{
  "d_model": 256,
  "vocab_size": 1024,
  "norm_place": "pre",
  "rope_fraction": 1.0,
  "attn_scale": 0.125,
  "tie_embeddings": true,
  "init_std_down": 0.00237,
  "beta1": 0.95,
  "warmup_steps": 200,
  "seq_len": 512
}
Each number is 128 + 24 x the weight over its row's rms, rounded and kept within 0 to 255. Layers, rows and columns count from 0. Numbers have three digits each. The size before them is the row's rms in percent of the matrix's.

# gate: layer 5 MLP gate, 1024x256, rms 0.214, rows 831-861, columns 128-191
# up: layer 5 MLP up, 1024x256, rms 0.214, rows 831-861, columns 128-191
# down: layer 5 MLP down (transposed), 1024x256, rms 0.2, rows 831-861, columns 128-191
gate831 099:137106122116149134121118125152128118094128100144182091133149084108121103120179102127121150129142091097156122147154113116138105151126144119141153125150112131113109140125092159161183107119106104
up831 096:146072111118164133130118144132142146093125092163136114134109112181168103132138152128142166158115096065123153125115145137127135103120124125113113163091169142158145136130107116130153111151118111
down831 095:127149149104117071116112162146155097096107122161132138096160155153148130078132141178116153142164183121124142130110124061212144175130131135095130148141112115177139166166137098141108125106138138
gate832 098:144108178125141158118098159109134129153109129140098162166136138147126113107077130121162159074127162153114151142113114126079126148136138138119138050155116129122109120112127150120095140082148125
up832 097:068102153112131114103165117069121122150135104147106165086108179120107122119092125141161127143112134128124129145116091112100117154177115145114132147132177139124151129128131114151094157105192150
down832 099:136183142110085156045133103147077151126145157133144114123125101128157149087160133162127124170150065169150140144123101145128129150142150076114088143119108130152117113138146121153155089135105097
gate833 093:156120127150120137120150130099142128121096112111129101158092143078117080136117097111129083099143117101140103132123104095144129111117081121123108162165162156149134154126129129167116184114124155
up833 094:098083129138126137094127163133141139126134096107165138098158151087129058094102150162109126137099150129156140154097119133117113111094122135101110178163151165157102112143147084117127158097118124
down833 095:151150167152162117130093133104136127130074080102094154143164148100163127123115119127134101152119157131136114111125140142142106096111141100131148128100091113121117122110090104127138087147171082
gate834 100:131097166116134134125096151155110117114180132146129157128119153117141172104122120110112130138099127113103105135109128127104143098093124155104130092143098115106101160106129137125128144157110122
up834 100:108108100118127118154132160155128092170133084149145165096139123120150119124141108178104145133092125085137098097153124063138124085148139102115088090110140149125070127084131124156158124099140135
down834 104:123120113106116163140159152122133099128140144101152132070134120107108107101128137125153127165154135114087105136106138142168149122131141133085168112112145114169147078111152174169112118076161121
gate835 100:134108130066139135119168140131189124109109158165142114167118101144115122106114108151107093097138123147139064106125113151194140124126152128103111151171159134109106121105138146144130126076106122
up835 099:091104117139118132127152180127127146159127141087139107169141102083115129133151141129121143125113143136082172100143168100084098122149112116132145131128155140067105092111131100120134152114094145
down835 098:133104149128127148079141119153099154140135134117107117112095192160149149139183146135130121160135106130136146145082139136129119143140108139177146102172099097148133151146102148157144151153134103
gate836 102:153111108124136091141145118114101133166143197113092094113140155107122104123141063188115148139171105149135151098143107118128127120108108108137128139165100128149098158111143110162122152072161144
up836 103:149144093110095126136140120122176139143099161165116089151126161108123108126188115149080147103113117146149098105113138122085140178100141116145120089132134114111119132092128102155110170123177155
down836 095:067111114156140139156113107133106106151151162102145095164141167126111166075067107095148129130105161154133139151150114049121153121107128144146117143123141172071139118155128146141115100130130155
gate837 094:154136154087126121134108140118119102113139139161141179158149108076116131107109126122120155092159108144113136129087134133076174111138163113097153101117120162092170115125107096111119115096124109
up837 093:117111167152113139172111098183117128107151148120150117105132125121130119110124158156143081138093138100183130107144147140167127149102120113135157108132150120078110108145096136115146129113123103
down837 095:117142181118118100131135134113130114139135125084134088094138119102134102146128134098146118127159097094080094096140111132112150121076108115152157141146158116105126147145126145134126160121116113
gate838 113:139150157076127163113084127162152116119174090120134155069195113128125081090102145064124130129143109116116098129096070134116151122138133066128089081137139152087158098128132113145119146122089084
up838 109:175143141138122149126084138103116155128094164126075157110120123118099139137093146195109126109093145143082153131147159145118095126144141174159187131096101097146114144103089138083109125139111114
down838 110:078119124139133107150136104109186125099107145109081133114138102146114128148140132139116143073099121111114161094127120069119125126137117121161150133148096088116087127168108135108133130105120125
gate839 092:159171138067071133128114178098102155108099102137087146130130110110127148081131133114111148119131125112172112129128124113160188137113099135141130117100105120163127094140135143129155129156121165
up839 097:122114111103125132142132161103146142113089085160111144188143122085150149122100141135132135115130088099115122118145118118115113097170114145139116091151111157144123120132115128133130121154160144
down839 097:102126143099128117170153140118134132104123135083111138076104109139109125156115136162154111142088066168129106132109087140112140117167096156143086122138114151088138121098128171123136149103167176
gate840 095:179151145130122102105114109093097116178124165170166112110119153123128133128064126146121145109120108131174089161165108156124140091128144112181140119147110100142156105143145116109161138136107152
up840 098:091179141161113133149133115172113166125094152099158127134107131118147111131121147146108136130148106119129145125141151137119138162144140114129152169127112091129151134163099122100103127102139161
down840 088:100135096145138101093115125106126105117116098178117161101126151168110126157098111166151099147153102172157130115136155116131107121122127128128110153126126131115109117117138113132131123122093099
gate841 103:126131146109080120154106144114096160106116157108099169150133110127107156122118164127131160172100144075116078117103136137138135078153112112107127103105160096124140220140131125132132146199121127
up841 102:154151133116110204178115089158129102083156114090159129165117105131118161117113123173140127166138150112131168117118145098130137110112138137147145131113147122117109137147140134160106129092092141
down841 100:174145153124131141116115125168119145103106118133147134104112146133111157082136090111086097121120109116135159127130091134129096141141142110142123127111106139117121136141095104148191139150108096
gate842 097:120142142104158108122150151173132125170162128109102122145124166158145167153100141130174128143152118175135091133111144110136113167093147148152097143129166133105141120072112131087145077170129152
up842 101:148151116129143089139121126116107129157073123121108102119092141129118102135108122151137123139155096146103104155153090079112126170120131157109111097177091127147091126137141141130103135116130135
down842 100:130085125124117088150096155128154138154094122107052133118150098151098128116146135131162100095125109126130146130153140156154116144131111154138113108091075098100089097122085138149113140116138161
gate843 110:123125142106139177133115152089120146200149120136162096131131123145115135145122164085131120147129142132155094129131182140151152130098134121092150179111147126109125107126111143094142145147072126
up843 101:079148140116130112132121145128154139122138076145132163151128107146177143140110138091139185143141096127173110153137123132094118144091106125176112081126091093100128133129165148159107119102098115
down843 100:106144098094089189135131149133139156189121122148135090134154100156122089131122130119144102152169168097146113149173123129121163098100134155136169087133121091114103121130110111118127163137107095
gate844 102:105132138130150174132138120153124156111151141092171112146131145129106113110152102106112118098134117174142115102135101087110103094159103082173128113136122127152158135141158126151119135118090141
up844 102:143176135137156046112105174099158120138139153152110124117131084112134110140136152104156210122139123106149133106100112130152143147113143121127116072129103098118128094092115074149145117168130090
down844 106:138119154128129141115071171083140139124109150150137105195156162126110096106094109119127156143140106161112133117129078087117133168170110131110120110078126088132132126121124134176147128175129100
gate845 098:095132154140137110160146153129089065150135155169138152117088145113085125152112119120133165154129138117094132140154126118115149167112095091114132145124103160107124167140091165118148117112180128
up845 099:103153114128156123133106067122171146137083103099141120130135154139164147146122136154154128085128150106139127112135161115043116113163123126132134137156120111176147102093139138115101147120117111
down845 098:136125155106121122123088109095183121077137122151166117107124119100146122160107153104176126157143117086119154140132152097116136109119153118143121146126121122124127139133120141127095155089115129
gate846 101:139135120160138144151099122114102161136178086144124129105147121153159109138146125172108101120123118100165156174119112158169114084150158140089086164146152116119145124133153116147130147132137132
up846 104:141107119120149167121151123136168192174107125140118128121107073134128116156119170139126140109109152140131073103114136107182158111123150095138120130092133147151160118154148158124119148142110122
down846 106:128155151120167147129166127167161149150107125136096106157139111143123104135128163139128139143139113066147131119116140151132165121151158099115116097124128074135120114143142107098094119126174137
gate847 098:153108145092143139146127135132122124123151120177149098129116138162124130156074134117131143097113116119141136139111159119100136163157103118134133092124088118121119150155110092081169116139145101
up847 102:127139160125162100114159117139123146151121103107099119121121174106152103083132137138087163084122100123074135100133102139133105112100144152118132172133144136143075091088134121144129154080124178
down847 097:121184142111083146158119131094115099133147104088145064121099112189149154128133135133160147128112144129125113118129119134114128142125127107161133138135164138111133118097114094144125150130121160
gate848 100:144134094150108128183122132168118111093115106143115155137142120160140098133110144139122100156091138158106150171094145173118120081115135114121160114159139080155119116129151133152111086095125129
up848 100:149153121168114159162130160102113114150162091123146133125114097119156108166134122108111154085147109103154141111084099110089136102140147142102133124165132138115138115148088129143106177137151111
down848 100:129084114142090120102133111142092151102121172131131110104122099148125147153116107157136150141132105133126107104069122122185130107149157115127144100133184129112128108130116109150123109124083099
gate849 097:155127153154094115145122134104103167138150152162159168098109133089112141104128104132129111105164167161171120142144122147134093153141158140127089117137156143104100136141151136090080085106146144
up849 094:171126148115141107150138121125135131156158105139098126139152131152143127162125139141122133132133151121111169150162120160117112099164116122155110132142109173129135151123129137130150123168117137
down849 097:171128148146114112169142111131162130172122139148132153108112113108108144147130144111124085101095117142145106134172125099100142141106174124110126139137110086099117141089166096156130138124128156
gate850 094:117124139142138122119128134154106152171117105127100110168103129144122107094127140081161093138121160122108090173130119099123115108148132122111128180103176119168156096120094147096130153102130138
up850 102:130150146155109137113093136127129157116108104116114113078114115189136096130153130098139028134146166130144144133159128140122169129139122124155175131151177146082103127088111145102123127136083150
down850 101:129190133123127082084122135110146143127122168142142111144125120095160094132122131120128135133118158152136152130166130136098179143094152126117134133151135130137165162154100090132107147153109120
gate851 099:164130110119183109132133092158128116121119123119102095128089104127145125136045135091118144118133142130132114115171129137170140087116153098167110139176155107137203162161076145139113147156116138
up851 102:107143146117134140129101130123129177133087096111118142141134133094147082144126150121117127132111130141150097112130138117157122149123106136143099095127181142099193153142102105132086128130156138
down851 100:098132107143123147128110130130104167129135118122158094096138128135157129135101150157119118175141158117162142100093136085118098144119119146097125081110149139150115180200179128073133095134139112
gate852 101:120129130156106164132147143159167133136128137113145115132112092112135106116140085083168069097119170161138116147139165164116170134087101118142121121122107145126127146115111089081149068100106150
up852 098:107107106095108145118114119150140143142104106103103157137107113125135167086114151099151130118164104167121079137114121125133092142128146183106153124155115074145123144169128140078108136090098117
down852 098:112110152124144157105195163134084111116184134124104143138162142128178102086137109094088126165117121099093141109156108088142116143127161113097115134117136093138129125105164110118153151132183135
gate853 100:164111134169170154096152163125144125126107143094125127145155126150137103124117142154163128114152135092140160108096105084164115152159123149060090104102130110122138085123119097130124116099142177
up853 103:183156097110127117105142153120158145127132161144111114090090149156121128121151109153123139116149152132157109112147147113135118133122121106149099145149172118111142139155132138118101141091134108
down853 099:139102142145113116125189105123109118119120069116125119091162129105115134093131120105138148133136149145123138135122145076097120082117112151156124125080106153136133130182101080127096124176147140
gate854 103:167120155131109162149147129109157096074152148121116111149135104086141081142154116109155136140129134121113131092137162112142112112116104086157148128140180112103121155128153137080121122091129146
up854 104:071106108109090171203096134168124150130138167162145121147100128080096157156164095177125137140156132114141135157088134140105119155143107133148137100146117126146122099108123114117073131145106105
down854 102:105112144149102118113123158091097094132128131082180118104155166159135110158131157124099145094123138145090109130107096153129104135141138149174086101194103114107136155173150123161146132117099140
gate855 094:107113099111131113108171151152130127117121121135142142108160109177113149140124135109097175131143182115133121146119148100121151129081127095139100134114133120147099116103138132140168140125144121
up855 093:117116093140137121112141116119137153119107119146129137100144166166139085123123125114160184129103154102098109092145139129109139100106146065160107115157122118112128114108152154137159132109165131
down855 097:137142098092155161126126107080148151113185154092130124141171139110162148131092119108135113125110101141178097127158093125089117134147138143151128101129136118135134103145148100095119072139107119
gate856 099:111148138151146114116124124171116100147159124133124156107146122138127103119124128102125114082140170102147129123084080117095161121125155120057148122100113101111130114170138168115106096097156148
up856 099:089108153137106127149105123138128140157129110170139121125110139130134140149100154115080127089128124157164089163111105117150174139101120147107128076101061123067104145145090162091148110126136111
down856 104:129092101173128161105111156118143097148068076120132092124135165114125115134174142110120135142148119116099140126117117153144150141129152123153153126129084166116165145146115112115110134174132113
gate857 102:150144093124132126110114137183068143156116159154128166152147142124080120157144169099147130125168128128118140137127089129078127057146107148098127134104157126118123066131128152135109154151098136
up857 100:107123169136111078153120100121125111114133097132097159130123099130131135131061121128076141105152120122172115074130122138118151131119155112133093076124152114138106151078132115186150113165161112
down857 104:112163146118133140108102109121172115089108127133127089121158097129160103125121133154093180142134098170148117108082105124133126109143109143145135135110137149111094125128104117164139091152190120
gate858 101:121102106150120130128059128139118119105121151123122116177099142129136156114075106114085138117096154124144112126095144101116099118173130142136117097137159111106143133119120158125102100131095131
up858 101:129098116150129123166136165091120147140115157142094156117117160116159117141122108144123125161136123111077089137158143080112139099136163190113135165176133133111149123119082119133135162127138108
down858 098:139104173154165120133123130116112123148108160103135136124138108133138103143136138099149131150178051113108121105114162131142121154163109157146188139162128096108125141116151147135180153096163124
gate859 098:105119148135120138077111119124134133122145115150163160145119118115191169120142140105089071150144142149139159165134131088118141143145166125109153111117126125166129110119129167115148135164126089
up859 096:132125144143101101164174150114116124152136113129111137137154134127126117114113181125173132136128097159128114102133174081125095118130131131149105131123120115168117136141132126100100111128134202
down859 097:114166136141162142127137087104110163125123097174143144147134078133120148121140129097190098100160103145127100129134116120130154151117128100146167125149129104126087114115157164125158143148142097
gate860 097:096143134150132137140110152135149129177144103135144117137118107145108109129115156139084136146170131095166130135122170134131145122143156103124119123122113123126117142107136144152112124158131122
up860 100:132093119139118097131134104162147108137126116153132153072123136100119118098131091131142114148131121108168164104098139135157184151136143118145103104129147119143092135136111130182104150122134154
down860 097:113081114166120144115127172127105132112154196122128158142098149145129157128136144117117080110131151141085104165115148146070070135092126093115119102163167110079145152134118116132138132107143144
gate861 096:121153116107153145135103099130128162111154103144133154110165061121153151128110127156094105118078155115121141143141097167186163126135118143143100125128116121175107105111090146097114110132123129
up861 098:087111119123157141107122117107116111124156106172106126102117105145100129119118129111110148103134174120150144129116128144165118133176134080089111133133146129150113126125079135137117160111131138
down861 099:132107105129124112186098124154144136041147098129152154143097130108102110130134050100091142152113146137156076140164127127093138129138120132110112133133136147157150147127131130123125134118168114